Weights of a small GPT-style language model, trained from scratch on English Wikipedia: 453M tokens.
Each number is 500 + 50 x the weight over its row's rms, rounded and kept within 0 to 999. Layers, rows and columns count from 0. Numbers have three digits each. The size before them is the row's rms in percent of the matrix's.

# layer 11 MLP up, 1536x384, rms 0.131, rows 299-439, columns 192-239
105:623527472620492529531463533467450501468530496446447454551460492409558423521428440461547434493487482519520529502550549510454433521581525519543512
101:494473444446527542581446509573574503519643486529525451452503545469408490475419473474480485570528502601571604396517423498531464532565448531501451
099:521404515512541464526623479527502441573530473439529377448446564521453466501530382512498568525529493502485513535532530511494500437616555589451433
102:582402409489602458419513496515466438424526452590490460461485526464439481486516503502531513467523539604473384470468500443511441495502521446433421
092:538509458475503506537481529604414473441440526485431573498527570516516547375511468466561555571614459439422509444488498475468526490605418393478490
103:602460579534500433578453469478407546453458521416525515478366480490513538518423453487456606441501496373501525404470563541447533567506470551445552
094:490559455518488449504513534488525462570490511503506454527470587522518574504509408495511620354520479543446373428428506557497523476507518507543452
098:587442539483514500507548460597537556422457625530519643582570563415490413452594428501551482573487629535490425465432448519566438483548521422582499
104:573523622481526474447405456524482480561434471434528431531463506479502565539454530504545524511495459376614447490407374493508462494533540484549432
098:497490474507490475531497517518570501532459543558520417405421553455531469467539482569462498444461443461490456464453427483572503567503476470444448
103:528457485511507460399449604515477463509532534579461494386428558560442445468524450576543515454443487516486534438546540572546467528396469451465515
090:480447627537521493540413502549515500503466465500467451478466435414520445505610486441504498450435424479573458420506502460534581480513427536485446
097:583437453595409394500540467554472532492502499476573530480475461495567532482406499448469478378523483496489544549489386472561470548518490465549421
101:477509488464552600459495506458566476532554442411448432469527499498516505522475452521541492507384465493526555392579527417474472467496555503583438
118:501448426470536465528539582492560455465569480545549469580476512487472485400457547468502578477447533419583540464482410562511493476486448466506460
098:519491455512426465474478475505502498567516519487554528551462501537436530484481418530538493414464511503482543499484561468545562522495434332497481
100:442456542410410532514500456468531511522500474498505402446499455469598580531495569492449483480494509508551468497573574465528511551579513527590507
119:463542444515486379484547535530503616411500535589566473430492548509466465446535469539559464443450454466598561526484482387451584520465540520498548
104:511509461445503480497450495486412518378444497540532539416448454496462510497393434534469512398436491519389465549558506426473548515475470474557480
104:470553457496491453498430512569556463444562484606520491558457425473588565424534463474491487497490528515478524437439455536554499494534586535515421
106:537573413502476502496522532484547584418421531493450461549577435513418581463537537486443505440495586459531482500540576479471507592452550493517468
101:480434506444492469537500529499480479480537540506447498488561534467451471422504509494431573375464442537519412498413438643407520515512478534527492
101:437562417461516403547494517450561463519591506474467535480460461547478493554476467531511503602501499399456555458463545462514477471427510475459485
093:614415468418498468621484476420493525516461550533492405510505562449402497507422596363555560568484456485462469565460556533495533411463565406462550
107:585490422448520567579604469441499562516457481477496524573481501461573476507496510470511426603487548456467559567536504535509518511519405495483525
121:448578560451518509508536540397523545491505527507490464440535546488438442505531433550392562549469533484435600495494453436500531507567437433518548
098:453499469541430490496548516502480499552533489462455526509512529447535448533511429469390527476532544455439498538487509455410449487514572463495528
102:451414455560561538527501521507406449466484477551527470480408509472501521437529496458401481620490515455533557441514421569539432472497399485566525
093:601553434554516504538409467488601472460514450464444545578562514571489562626487465500437462501493455503454495487476458490453548536501585495416533
102:451520495540490540556485613483569456494554506474534447511540466525456502456531484519451571489459449480458449461488486497391585483484531494485455
104:470443482386405559491520501490455541575465552533551417403541482501509460526510472474517429463479509544452396522561481458487469493467502446538531
096:552503521520496543507473553405471447455462508510496521506541512542542378468443508441452521541477484485486522364508425547543425444552521582470597
088:527509526458481423585523518419495528528490550448428519453542412494532399418465513500493563463541518512456434474466447528458512465504530468531470
100:517487590507458474473522511474508499532454581468476440466463497515479527434330473585603520503467520438545460481473498491420517587413529522517431
100:528523404520459538492472447537489487513507497568484498479451485564493411537471585496517598543534512488608553456509481477492503544569572543463487
093:513481526569480432575658457391533481495444569435515398500513546479479501563483430531434480505400493488497529503604529466537457522511480446497501
096:457434468498492478497476493568577488447500466568568562451442408467513495460518557454522530513410481569474479518506531463562522583351502527482440
096:477399561498546509486465513472478492528531514502544460497542486522473542468569622488502425423468581488488468471504463483449535525519558549525488
101:460510544520452458557408549582553497482543497389506458487486494501381475548509530579463553504422497457503526474460493560495500517425471437516478
096:527534462560388582470519485558447495489500527466520477553499427432519508550457597449522451521529561540576546557465519505494538501487517538462526
094:424543443425443512542421505457595417379456478510438453479523452466558506473501467498559523445519540492478537512505450543493522476442546384530383
102:451517483521458443507454553494476472526413536526534503519427459561496525436628538453435513385478467487584505533587513531495490503423573531498413
105:438465459564515467533439465444399479476476540520466424441448488515596448527487487548532526409531601490502538509554491463551464407473432525493480
104:552553421476477568504544455396405485489460458453487544559472467517553453450495469365464532472564471467414530411525431547478538535476559498447458
094:510387464447587512607406488446424484541466504489565525577491555591428540549442529472495512538458445523413525486586489521484479510509510556489571
100:455576471516482476473529535461472546465465424519446519417518454473450571544402576522557476503508503495518506434504550528517466535466523492520484
108:486373500524476417443350416463513498540466511483490570455521539430496454574518550494394464551479441593484549467568574507459517509489444475490476
098:447445598477574547549532426507600574510477508435545578546527527432500572531464479494498478470502532476497494624573481504483457420553492520466480
105:565503446430484477533599552432485541393484419509524415550443541537556505507539510459466486525508519491550517464459481488470474540578517492506473
106:564539447500434466520610596507526475444528577547454444471473520474456575429542362462501399469478536482548488360483511500455554456513546465486548
102:535581438516528454517447540539435496463550527521445460436488531527494535467490504524511579432532468533490465542520504511500561550455539528418543
101:474516545494415552475495527482540493463370408504417545447507473529505558510494484501617486547422448408570551486471427493550449511368666578420530
101:547449475510432462460482563564484484485512546518412540570349448497453542544502535511400529498460450467482498506492564605569374510489557507453505
108:596423463544511447428487459477444581523522540537499410465522384494446574561474498451426492399541521455583458494531501390617416556495515429476466
099:511503506485465517527424524485434521466536425551422435524492447536536439511462470578440497554536478419550451543583429403509470567401481501410583
100:566573477384552541518525495565433548498592474452464449550457533511495509450509615522567500504430431482520506512510437584547459615478476427452528
097:443509421572493472438507551456562545465480527536510551468525399531534575481411550512385508468440539519489548581560516477492416496515505491518384
106:516469453513462525435441493513511543459491406511432429489574485528473469501408537464451529551360509527514488506492509481423477575520566498491465
101:502470432561413492502477486456526470523488424483452567458559567507571608579524480508453530535471521486444456496481426496517548452519539562534540
102:482431501598496426481464526619418512524507512569527430484484539520436536467571421550588531560603491537497435500428519517491442465420578522581544
106:516546457555546392485561517552461497446453447506447492563439555535541484459537450577431506476466434590548462464520524523526471505592444505446513
100:528444469527569459588494431405438463553389537465545549458541520520473493558478541463480451549461484614538595476478515573459509507448507455523508
085:459356531460566500439503568443551483445468500490498546487518497544569514413440566560497579567555516505368419518575521511502492520504445460433369
091:479567495476435556503542543524567488505519450479545447536502469495490471462449470487393490478564519472591488484586387474599546437461509401502531
097:468541403496537408470572575558539512567518537535608564526507479503488604527340537527478508423428543476474438550499572493492511442477539509503494
094:487535506515480566459482486507480483483452464494486434483503522519440517511440536455507509389507471511415478430548460493389472458455559380435472
109:502454513438507511466442563459403528496483616559463453518450462584506506543584570489420443487572521526501521463507500449505562563502501489516531
107:455571458482453552564520544446482467508516518492521466560355409472510465535569507466552521432501495523476479433524447581636470483417485511496509
095:422544455479454515519435528453451453432439399454574473447447542485487571539485427470496466422498444488435562459402555535528515382555536414560482
100:521427552469509445544524470473489533610468522510475412479458473502487547459530517489473443410471493531474436497514454603477525459459470460458438
102:475521547500427446472541497465476521474517571493437411519466469551527408453511457453486505480499588519616489528518470570582590544465449443554533
103:575586618521463496481532455511390497431418455453541462489479502515488546397542479437519435550490507491539478485434426508575534494471484517499564
088:560542500485437504546500553508694492453577430514490442592530527473449611464503478423561496431517511528561478451443515506405475408640572412457470
100:466545504550469501489546545503498568400445411570513415543578480547512516487562445477468557589450541561506537514492459582468491467494494486503490
091:580458389445421518459492506404486545513505457510488512541471495512523464491482470514513519392541467518409442425527564574550426586508477422456578
100:473484551429450421546493468485504608452405595547526516499567516498492500554539482500506575491457564589453505490490536490538542549614504487549522
109:521508482490457474577560463478575507489522513430531513436484435575500505494488574588482482531557541535461553492454497496423447492423500546526413
097:490561464582439572553666558623473480433476469584486571506528504427482508493556515487500519527456485457493468533442515558438531505467475475437423
101:568505454505592542427514482516517544475532476490472541551544443522524520525492461510514509449571511458494491505532629431498484565481451544519529
096:539477443529461478533508460435494520478527582496508527508503493558529538496452563470579455458443528458506521398422502589482509496511526470472489
097:513446453516492439407462530550494493376453456545459504527528601503504552472421507472563619500558494451438512476575530520441431522543482482489521
091:546558476575481515551553474482439478438480594514444465594504542603489482454440456526476475451604446519532498503514467491544549554485507537428482
101:450415422456521505435497424505457438505567527450482482464569481467470474598459470513532517490448499503543469520395482458421500465557460594509492
099:494514471484503462617438473485436550475496430537523503522431467505432453442392544524455523568411509515472493478475495460557558479460449501581471
105:459422567528462471487460574486554530391540498497523392543576522523550520431486587461568395455591516484596452513599524599566507505535503538466487
101:500616537472533500510557504603444509504461497485429462397425499458489478462428478455425433495475500542475577529469456473555378512447494464467463
092:443539502541512559545519472550470514481488511431510547456508611510516552520521473479556510536495543507412440417424512492578436479434508480525483
096:539437535478489394540474555504522488434447517451422608495378463508563492472550481512564406449403455419475506518498446599483469519523568467485461
101:449458498583479508498488526550477486490542418492500562507473516503468503489472561566560492505574431518438513583466518487596478459508548504490424
099:579518457398414592491598482562556360554424426422512486466500509447498483498507505576468460663519609452539525492497487464560459487532519483577473
104:469614461525514518522481476486481507487511590473604527506498461472489489413521549472445504519575560546518528456497517519585484553521549518515560
096:553427457605441497560413505560557476494554532488544524382552470458562483474515567525489557566519570526517504488496484490484457466531533422429429
096:445575571404454539441429554482504459400490538415491480514517497566559445456511401602518526568518421376491433503537368507575435461412485499544547
083:513425521515411443386400606504597349486505533523494438571523521443482562469486502508482494448514493490538431506526502454475497470543457496486453
106:471641399516533476424484548584516541431535475485417509533498456505527553413511454547541416609425509559540402537549492431390597584498488501548511
096:488542476510519587475594537491427485446536425462494473443575449492468518502393386443517497522425510478492444521497500525537538438587564544450439
096:470547494540520507432482544566530445520492502512487487441463537525556495485602456570440530572545520548497580421538564433428571480468405466496534
095:523447537431484517500466445522570512462476459422521478398471513453498489423505506516436478495428551485446500461516502526558459419475539472480550
099:576512404536390474507449416494449518503494454465504523458509476442388516570508517521452536473486554597499447490504387423545478521534451491419523
087:484552551514494526475420448536503470503490496524546509470459533435477522529519566587482506427512548516392447526435485471465483468575567508524476
099:418549423488519475533565482560599589457435458445482468494500516554362505525499433536524453545518485394497478526492489479535555407471502524578529
098:461534569599524455534488481512420534522495478540514511521507524437492544558580519550517513494559593519516487466421582522509481519435551413480498
101:485417461463432493515427547477579526490480420487449549500455457452601428559461463495480453466449538525402433487515548512524531543466548529552543
104:499506481484420482463440515496489409507529553431537533533421505605531546516461542545571569543505459453507469462533476587501464523455484467568413
100:569412466500426596522439473479548391493522535445499532394493443514494557504478614557484428474463484517612527518483510588560488466452536616521511
100:469542514420515579439484491553524591540475479442496512570509553531524483544443517502559445468480523522526463531479561484464568449561465613444458
109:487449493394537520538457398517561637468466500470510549531466613515408488504508423509510496464465527502415426440443473458471515462527520399529455
092:463422410511478535459453467464501541497554473479550448483451421521487521506533471463429582519512485425519525533504546509644576485524473506509512
095:470465439404570521465398526514474573511506564490591487464492487631535520464501556553394568511506557541493498484466477590544462577506555590429546
098:561435500448546472561522468515533549531488433489459435475509463478563438507467536484544440464429552545431525486421495511460538480545498524529538
095:543492543491455612442524536453527561527396508566458444557522433530465516462550516509443516533484484449463490405490506491535521615481472440477482
099:507490573555566535552458609575524491530572483548528497589492487504518420492516479498564591498441447400447591525518410447405547503459478496502431
097:440452402550513525450455575498535549518542449532486549532628504469545524478458476441431509484552414479561463552538466475520427542530456530629393
108:527554513533543509497464477501551479427521532509495485619426539484539451500472475492577452455434541474524527475566408590540543392528481500487513
096:534511523470436635446592572430429578505558535487588448565557469448446479433452484505511560467407510453581591515464539529441532449485506474609488
103:468438569484533509359458441592456465538528505461394413439455432524510476460516567494514420529517480498563461510554481424449514505385510611511584
090:493524544498595460547478467505361515476499537459432560569528575457514520458470588552480468580572556481453510553420357521536519516477439533486493
114:581492494491410506526490490541534515576525499477456565437585486491561618460576493520484445562499468443518583473557518479503528480504423434513534
104:457531453510463462503477528519377536443531501557542473456459547505534547468530484420441431512588439463473381469408542549540463500475587498414498
105:438495503444440592547505599564454463482611472532495547611506534521542568505542515474440512422447499510515471441535547578438536527501456478491477
100:509493486593519594553535560561468538497609429467481463469512558436489489494423546475453639494491475473525507507472542579534536532495473514581528
101:479576394451617471437530522569500503486542497405448463454482576503477467421534358496428493557552432444486443489506527588432549486461481518567502
110:501504469631519522518528392454549479523540434469435473557523517470517642395493565387505593459409479558493518382465436529543404558473490560544410
100:462504555420460460543558466556476448435436506544498537573515554506452490538539492445470502497508589518542443487498440481522577457390505464459547
103:436405484607543502483419449510592385493509609502438539595515396477477514529561507480471417409464475549507571473528488484486360511469516399488511
097:552499542569501531525488554449560567512444500582465536431495524540462617565478577458522415400409519404492521407490498464467614566513434471474500
108:578435475508464507394617579539568454441434434479482602480479435469506541479498493507547475500528503496456465492574445484515399481586553505380461
105:562509511494492480447511431499578482526582555439519434516487525454547486446540464490553442536499608406512402471554517502497456503400570442535495
104:571431463439553532502573476485507472630446446455459511554541575469468512487538457428503510433489458533572494489640541595526407481429425486476508
111:433519435492462489544509506549523515487555555546573562587537528477627420509566543438484464427551440457561516478482529558473538561486571556530480
102:541543519553537494478472483543524504516501471460530532501480571374466534500528491549523516569498536494488455418522450441486442568559543556477567
099:497628569485514468450523439538483511459552386449531501521541491498492471503427502489478463518411523475514478455520405502483480368461439482585415
099:607431504455567514553485470451554438590450510477548439488431525479482537427523553526465562498534554495508548538515514564462414441486478452565472
097:413434488417467484536483519545446442493562516507525462451568582491575425469436454483487561452490457441458443527507533454491464454562496511448523
094:587423563516546445548458526558538405576450533544437515563433525482536528518535488468440583426449521590532424447481499575533500403497479488520542
105:479572471577535456521438598603579483550425499442463503451473537478471481485589464441536450468447510502440610543537453506568521468441566514514525
096:569438478460562511497502526404521402520534410451503428532488489532583421521578447483598385608503457494548467560495585490553498535449485498517495
096:432472438480530608470502511446399507469469494476561456452467531468548525575557503471505500437536485419515479528475450603491502476465577591569445
104:519506493508503452389435516462407394528472558485448525477474501521449557461502424496499486451474552515471537426450482475509552520554570538517548
113:508460404517490499498492494417511662510526532509559464507602499457520415538413472444499391547403457487608503481432430494459534429557446553541498
090:556457547469458569512601505472547520541502579509430458519536443499541524465431441474452456498543561498501457472557508514557512455559528475462525
# layer 11 MLP down (transposed), 1536x384, rms 0.13, rows 299-439, columns 192-239
114:530515585447471476452565433453440463437590535569484457514524446398460504390488530469594451438413480485498412478564483446481560558471528509501423
102:546475503507529471539453507525500544477601581545488539604477534492410471388431544500389509472512476439551536532534521439471598560550539517505520
104:492571446573602488545438513518470510468493526522492520526489566514486494571522500533408442522490564519553399373606480437504510490482383382554548
099:502457464498546522545523486475555517505505444485439563486533560579505502623436510481485449414503481490411449538531532417493402464573481491503532
092:526448574485484487431455522434529588488466539486505601523557497494459482414564553540470416460429522594482525533625506502462420490524461527480522
104:494518561561443575451539506468507404525547600490508540412519477485487416471468479578428619456589510519531468545505483595407410508404500524565484
090:516466561465415539569535440471471558443528514577559402452436432400540457546518500432509493556516548491554519522497545552455516534491499391501457
106:551466454551511492411510498589502515495462434469516508445548574464477459542406547492490529410538456528460550511526421490437491523436453480599556
103:456532562552487439492525552535460545410441455499561463519468506516516475516463493442589591478556545503572573493529451510483450489473582437511459
097:449518551612422547552520455506371465532485399552575460418474442411579504579565509454464532495554449549452534576467559446536446479421552458528519
100:493481525476561534493441422432457554563562582542509441505529479489541612575430494528515494541470448433546518461565512550586488458455530407532562
095:628531474468433397502545369497523511510562536495522490586469578591626522479440472509547492513542459560464537530519465484548536487517464457533573
100:458461508465566515538443490460481490487478602544447461564448465435542518573529486563476433467559490478440442565404506470512561454560460545481592
097:467460517435449584503529489453452566592574478455447506532485512472488507500477508511481583455587532497520582579588537514503572496526435490365468
114:491500451557475511575559466518494433560501464587551537503486452501482423570471555460432524511503565501528451470453462481521506445501547558516478
098:442422534520567440445463458469524569555476456420493501515517528458435447527414519520491490516472532477488496483515393470456482558467505441441553
098:487473545574527532480477519418580486585569434459408449457517500579545395525584494495471508531469534571503528624517495450465565436531441519474427
119:455582401431539575494410504524513554437630578510528497428477552557504471433463544490529397502492512470461518573460369518441629553471466491566567
108:433499470499575463484510515436594398455496518490494424478387531468486492509410594479531500465579474435531526453464463469487491542502507470538574
110:549491432464420459512451537483497506499493493567489440373482429432499554579456461507580575460488580563506545514435505509540477488550562501500476
104:475436436573443524443531451478537457550433509516522473492560471515524561403384473526423547470557462435425543509454487475537464551482484430572522
099:517530454487578485555480506509517515554529451539518495556474473545523477532494494487461549473584548491556537437499461587497429403519556488516444
107:401452505535574545406390547471531471453516547502457543548506488530468540463465523423507499545477477508487522528466486410415498431584616483466532
089:554504505557446561503547385473504509501528539465571459538419521521413547603455503447476553527502512505392567473528480540572387413500518506405400
098:568469453531545490534550474494464463482484434526472526465462527516610468429590487456517539517448434496394512571487507600505426506476464557457545
134:492577456541558487507539468457520451474416562551519458480542514479537478466596503555344541409416459500511456409485505460520491567439458504483525
100:470513494509533492463487464493499516496403489608475500422592510462501570527475454502555511496494532432533532480467425466387493530575576506455511
099:480573503425444389527503443414583384468596524448537500500537510473547371610507566460496535524564553429404553450467562575530459586432524507498428
094:470547487522444554519530489446480427488471480536512476499492443434504500415459536440523460549609494441550466485512468540503571517544513562461561
101:485525452528543474550517481469431511505503489517510465410472539442476464453519612470465444486485543451505517479508540433563489430487576577567518
108:475516467478457581483582442465503532476538523568551417455555499463568529586500495507538430542493488540546499487578504393472436469539517554611632
100:458493483558452465500401451507529510541461528473540523464448541547508434615488503550531523516580558543480474544548473413548472547533502538510508
086:522392514523484503419538440363553409512447471621513600460504460468533463573364466514454526516416494560518583667583533482496481474522448433525539
094:443531465606490567439436512557581546485543494594463489516525493496580482545419541519569485519526485564446409512643521523443507484520525575450504
090:516455545549574537588497491504602547478479579522483540560519562528490474499526578516524501496545503503480450438476540503506448538494444529423568
090:466506481552443443508518455486443471458510549529442503546413538487433559495439552542544597546538467464612477518487509473471487442588458469470488
097:580577565471537432525452399503443455467540513541485460524529509442490446487450536484461369509471494473455576417437512533406528468483475558533539
104:480410462482529512568470502472428497490490491541539414546486519474558481549571601472470488479559480530473543580602556469442554456488443385444492
103:505489461435497482506558536419457439518496469605511497435547528528462443507503478489599397517431474519488468476451489457549485460542528477466480
096:553576553551461460486458489592471508515490503474553359448541487464543503508491513400503508525533576484447441517434535413468447474456524500514551
083:515510570558528548510575542525603586502502580435505569436436499536485439504424581527573435565498462496555470558583503503518439546479498483562453
098:434589556504423476506509468497499492440455448441410476529474483431515533549516503468470465488630501484540435598498466561473515484493544422539511
105:508497534534458432541487489526495525513482520474552510454516494430472493414494503582514399516450450539469474569449469555513573546522489468497488
101:472501445533498465416505442458394574519532562474486536590449438500508436518483329480568510511549520512531553452546517488449505455394496448502466
095:375444497530524510517629509467475467515556507461515461476513438467521390522568499484527427565492451544482530290519555542539524487504512581524572
098:557433549478449551463531523476544464500535526476626502389436453400471531495404464403467442484546474523402531481485551475478475488452425420481445
106:480526519554538413465470514523443549433513438458537436441485512440471579622490361533543439479599529552670545544522510487404524509514531583475508
095:435519538567457512438483482532460542551463563505519567468420477446537577509460470491493493444461572583412470505417480486432589575481426415465481
098:547574475478474438527478567406560541507567505588468538585520556407567464566490442500447477479473536514534539345531446564489479511556539498594481
110:512503570455501449362521438492604580539512545503560495554492571498474474468560465568415476512542489493456534531537464399424504530553456519440577
113:526433530586504468561586488535455528550498467508544481571571456425449467450532460420490585576490535387491545513495387413544402532407493497501516
094:470491479504431520471521518516451499569472487432429521533448463495551455543464467503518590493427527539439450478560432587424561449517581539538463
092:496561422478499534413583425558445490495560442513545504535527495588523551479505514465558605510512542524559528511469486566453642516473525435387477
114:500554421519414484503519477519481535479474438420589428463500485495451502502465524436445468497543603551565493497491520482573391459468540495585576
104:482440497517433453565562490503440495542468476485528538406440562550527494524479437436438562531479435452511422478480436372635640500458568423521552
092:444487465501417573509507535568427532552509462419445513517555518567501483511422546538493620475516416531463464576436597520471468508490577544487552
096:498460449528601509501521489597566440500513587481518463526351594412485427407467557418495521424473505479454524632494496514495527501486385555529408
104:483565486532448385591467491509521436470553536537463604502525545466446450482588604508439575576473473535464487496586463540436434599528573516495562
095:580453517570490506429553520454542501492585511488492492526560455571487538495463478450536519527486518559453483533524566531514455466470442512499500
092:567497463524543471511568509475486557535402545550463512541532524501498498485531552487488497459558576487447492458448560504547509451576475384552531
103:498472468542554438482526401352447492531560523508442521449585530599522533524495483473439554490510569491486436535539502527514521605493552493532572
098:506543579448549557582478525498492501477325510488564478458485492529603578463493589519504613498585529480516532523477547508560462520436502527524528
087:527503538527399536515456509426512484413570385433441486490512497421496463541514608530551453472507441514462421515485534507533495561491447417489571
096:524435512551476539460558504388452498496435496457561622430517501466447470481457481467519445558516362413468404570459521479528520427512515519500497
104:476468496472516504501502456443442548616519477551507487512475516498492547603472528516478468431488442503456584500488542507480581508535522502579536
087:540503456522424507399512508469478462463495491505528536560484483597536491424504507509532497492489494481533473535557623464453508540395424492566522
110:503467455437491427502515405486505523485483460521484475530415452499519519567444418507470400490429386471406541461527435480479463481632520523432564
109:476439513432548466556510518577499509448484537482572410600411463512516458428452470464578502540526488513495403504472420502402537398538454430522484
101:509507460534491422486475504498493536392508411527497440433438463489487533513424537424504498532458485437438444529596454552523487540527530508516475
101:615511487421438438479556415489453527401570468533574476512518489562465465535548558487583514587476464494499600514513456510514491501542521489419542
104:429580553488568464555518455492507431494504434485419490527546519436444509402368524422474513490468514462447548542484526552496484484569424487558613
107:455444497479480512456484474431405522524571553553536557525455495431498541559507546493465478508515515460486579552496531514572483511527352499584519
086:506529514425551546516551498549526470473405563455495481465415547427596488600478498457477502484523463486444483535560521505492518507541458611488501
105:476501569452485437467579518493454483570547465482464595489501486486511467498467548463525547433541537473463442526404456435450464513494523442556447
089:498542500492533543527461482495487496482507510588527459478502507598426483541459568530564567510526568561529514558499511473554516446525479485579436
095:502495560485586579472475514460522528508493435463605534512561508506482479503534604552524528467467481467474472456515485490500456506461513553484528
105:557571507480391421416424397482521517498504534433432522479418590552478460531534518457502548405515520603582447488496493429531545494446445498521473
103:504501392484480453498486486396614508521520455620513460548561582567441405526405427553510451452439426488484534516608556510478436525545495528514554
101:467536538414388480487474484500544474503466433531527498565492514569461498528483521560556420587556523474507500469482494503397593504531392452540484
095:448456595482510415530417527518554468487503550556501479493475463546451590496416533388487473564512465428485501538516471476577427433511396482470587
101:540482519521488528502550522434523457488545564476493498464445526511496578457482643497527462498543552449447449506485576531519529419503448561501536
097:480431590434548465533499506505560485515527511451469507577491541537555465487502534448497543540479506586446517476465498432501461500588495512556509
101:439476509478438593524481504621479472516454553513481540448548525508538427539528588462520507499555490382516515519473551531462558479435496467566505
109:484580469531583497524438514558466481573389524423476466474504492525467491492435444471487495572445476439437465483398509549484552501524591512491546
095:520571462440501510512487483463397541489536388444548544531506472478530558527462504463544574485411510422508425455451397413519470463501463504466457
098:508458452507499545420525524447454509467527530455524474483556523516566464541556527483452492651549441481497498592589474450549324585575512547596521
101:554479592488457485493445421516564517442511497549538440469504426445493498473521528456452565549452452448437472559463552479480509558588481534456396
090:458554444421566489481571473513386500468572537482485411538512555469545528461419500487485437561564480522450569549464564488518506430487550572567516
105:532429427551527492528542471445477534514393483496521481552464541589480479574563529509477553600535516485481486412392516480491411517522545369452474
094:463503502504469523452587506565568491482511461563529525517553450478465541457540518494515586657460477547444501482575546495482491463537507528503574
097:482429449462525467572428545447445496452460427645516518537458502429526380452491462481516482448442502526509434525500546552469545526467561509519422
091:485510542609413428606570414522401524476484472513476499499617431497495535463464544560501388440497522474552484507504408549505561489535548578491496
095:502507482493449580549474526518522486528594507468502409442422625528562508436446472460496571515572519490488508533516486528528559473600588615479456
086:472465476434475502461431512536503501555573511515414464445445514479514500605554476487511488592469485519495489427431555509562500582519586459518537
113:471550541488423539562486474476563467465515439445566441430560505542496558469477499565473536556531438588539435427487596537373560528490582429523456
104:524498431528460445452503584524480475475373447435542483468497543541538540588491514444429549504575487543451488470500569444506539399550500499509546
094:485493486519498489571604604505629469424529522466483449575508494431444569494498554629531548573471485457501519483469556459514460537555529515454571
089:523480487471518466486535494444452516496552554497545434512465602515553490550462470402428457481525455445511593550507510552562522512464510501477419
089:517491490395462524476484516516517388505500539544529463490499545533476422438564511480386465513511495477531517562444549367488472523502572476570445
088:503544593391532496493499545480466500407514510471560461489531561529487518558538515525511415402482511640560578574448470566492522492459447500503492
094:544500489501429467484445405426524413550513526463449524507568480494474560526514504482508474446474536560486480539541430482450485584566542562577486
095:548488428472468479576466441531587560504545513495496531458452482393401489482410493583495540502445477431502448562453525492503510578480487534537534
095:502465528493517449428431472499573505482427450484497501475547500418475547369530451468454429500469575458511502479501537538462492538536356458502506
112:417573490491453479534566536529575523540582446455497438543562599472500391485515462518470478495493436362538604535487466449499511574331405456522446
092:524643612527579522470440433488478503416552597519519533530537537533588472504522467424477508398481575538434542555491522535409616544597556505470451
103:420515514493502492509475517465537559554508435490552456424468564484534466524450492455450462463563516508533570510410457534448560443569469468542549
097:413512418549436443488600484459490407611486525563510484520471535462453488524453513417542446503622513439540424573445509513435505487476461535512542
092:559451486481479512539546522474528534466590580493480555452477439597467534506453502551547520444528506483480599367534405536476497498486474510552500
101:465522582432476499503496473491390544443567447585481499586486370502440470501594472491508549470471469522461445460495394432411590393530432462616497
106:480473591427495522509480497516512571487467551599488484395490539553503620481596429447518453443510553485457513537494469504442511365493487539537548
094:544456533508518523520561511467537429421496492549471398422412496545531482488528497467577492557497500459464489489514520518520488452561489534613502
105:543499504524430455494534395490534438586551456479513495489503465458533520486512463513415482512529506536429500482568565541472391500557431518533531
098:522463528492546503463472525558501514405573540437543378456426489522454605560438483410607440519512467508520461491485473451514462547523530504456434
113:536480552447502498496538464495495542433481422548482560575481525504488482514543439386464393524596408567524493440448532532503527419523534549544501
087:516409377495443478541521455514458527484584464549474558522466532513500538377449501443440378433530574498535561477511496516470436487573413510493494
106:432515559558486454525436556445477540621513499553502424496512472596535470411498476466482505495495437453525594402546512517432523517535486550491554
087:536506514472422461457536476522459496515523514566471461536427463532511498607495449494581475551380440502573421531577657532435424443602472560461492
104:506463569535480540550585449381538494453577438500468453553554523493458584497529541516533447472461501474560437447430508480516473484460498571567459
098:558446555416530591553524520432528524414521355514513553452462530517559549494492566432515531518525516481532492475489527468537432488554446509525478
100:498553573584429488526408609498502517514608476481517526532445522507446488493421514522493498537504566450487496423476483491462487488453462467494500
094:510484564479496431522452517433540530529416460511497515452593475517519445462436526512528418466510463528411525456421486457489517488462507553487462
098:557528524470453507512554508495361502451465512549452432526465448563479490504492531476450476482470539468512460513466470434492398511578462456583590
112:518525479497425552477536484505510524518478531545527505447445559487511538459500578468550549432481456469432567546546531522453427618526547435492539
112:484457472438502431460511539432502410572530492473600466469443479461517507537458533421458573420461532540443508437496438537488504526536559481423515
086:469565487532514505586544568368531504445517498515458522497492570458564543524482482573527514476598493489533426550486568488514484536414475447548526
097:456382440494527427527548439498484451495487536554442579493518603584550502473507503486544480539531578535511524539612540551482499444493463581568517
110:524594542450505550480521475560435486510503576513484474522478544426633652547528531555553529480482571542590491515534523559535500568511501484521443
112:467519555547431498549527502566481618566549472466500411424513450441519485486484521460582427439473509498521460482552548492518497469434418504521430
094:516508482496540510456466502392611491461551505535525478484579588539493516521507451571475524467505449525456497475520535538448514473453511411509479
112:486518477474462427448450518507484543456558507496538476541414496453508441484547531460570472476553521470437509506464522467402482535494444574496544
095:504462566509494511510503454388519531415452431464480445540579590482465438459499538487575500512463537574479506478560525455499516444443508562597460
087:479440559456508518491517463540522490591415558497485480532562497516525526534506439449478501594504395456427564467483519513435515514457613578480507
098:536506560444440509490509448550469537548586566488509512469425481488493519587488498480615507511630498514572479523484408491629516459551571499527608
089:497551567508500528510499555469576514447445516541492513568467388562530452544497483433565477441526528520474492541556526393464551440528486534514517
093:486422567429502458518486477540497538444576545538507499516432531607473439484496522495438409517592508501524501444487410473564555514503520586532391
092:556503558484415543577519451484553542421470452504460445522477405464490504497454498385440524523566520545490520549528521549565533483560484496437535
091:529527626490398569473482423540482524531529547498458575530479481451432506539506507493577537514466484477442504513463434544488506502516547449452516
111:504468541568493540485501451497461505502571524477445539433515500511516543369468576451473514536519452521482506451573515387495437516569455560423562
097:443557453500511543536458511526413512490511504515500536418406573507576405457463520436505485435586565499448466506494548565473424404465498481517555
110:535521549576531425458418553514608576475521517526516580554456538468500476497476505517435565485514557516471493495529463493409576459512465467512515
083:524479476480545579490471520507534534441488426533532477433503471507485438492481557529509484445538517489568557491474540467538508475548519486547511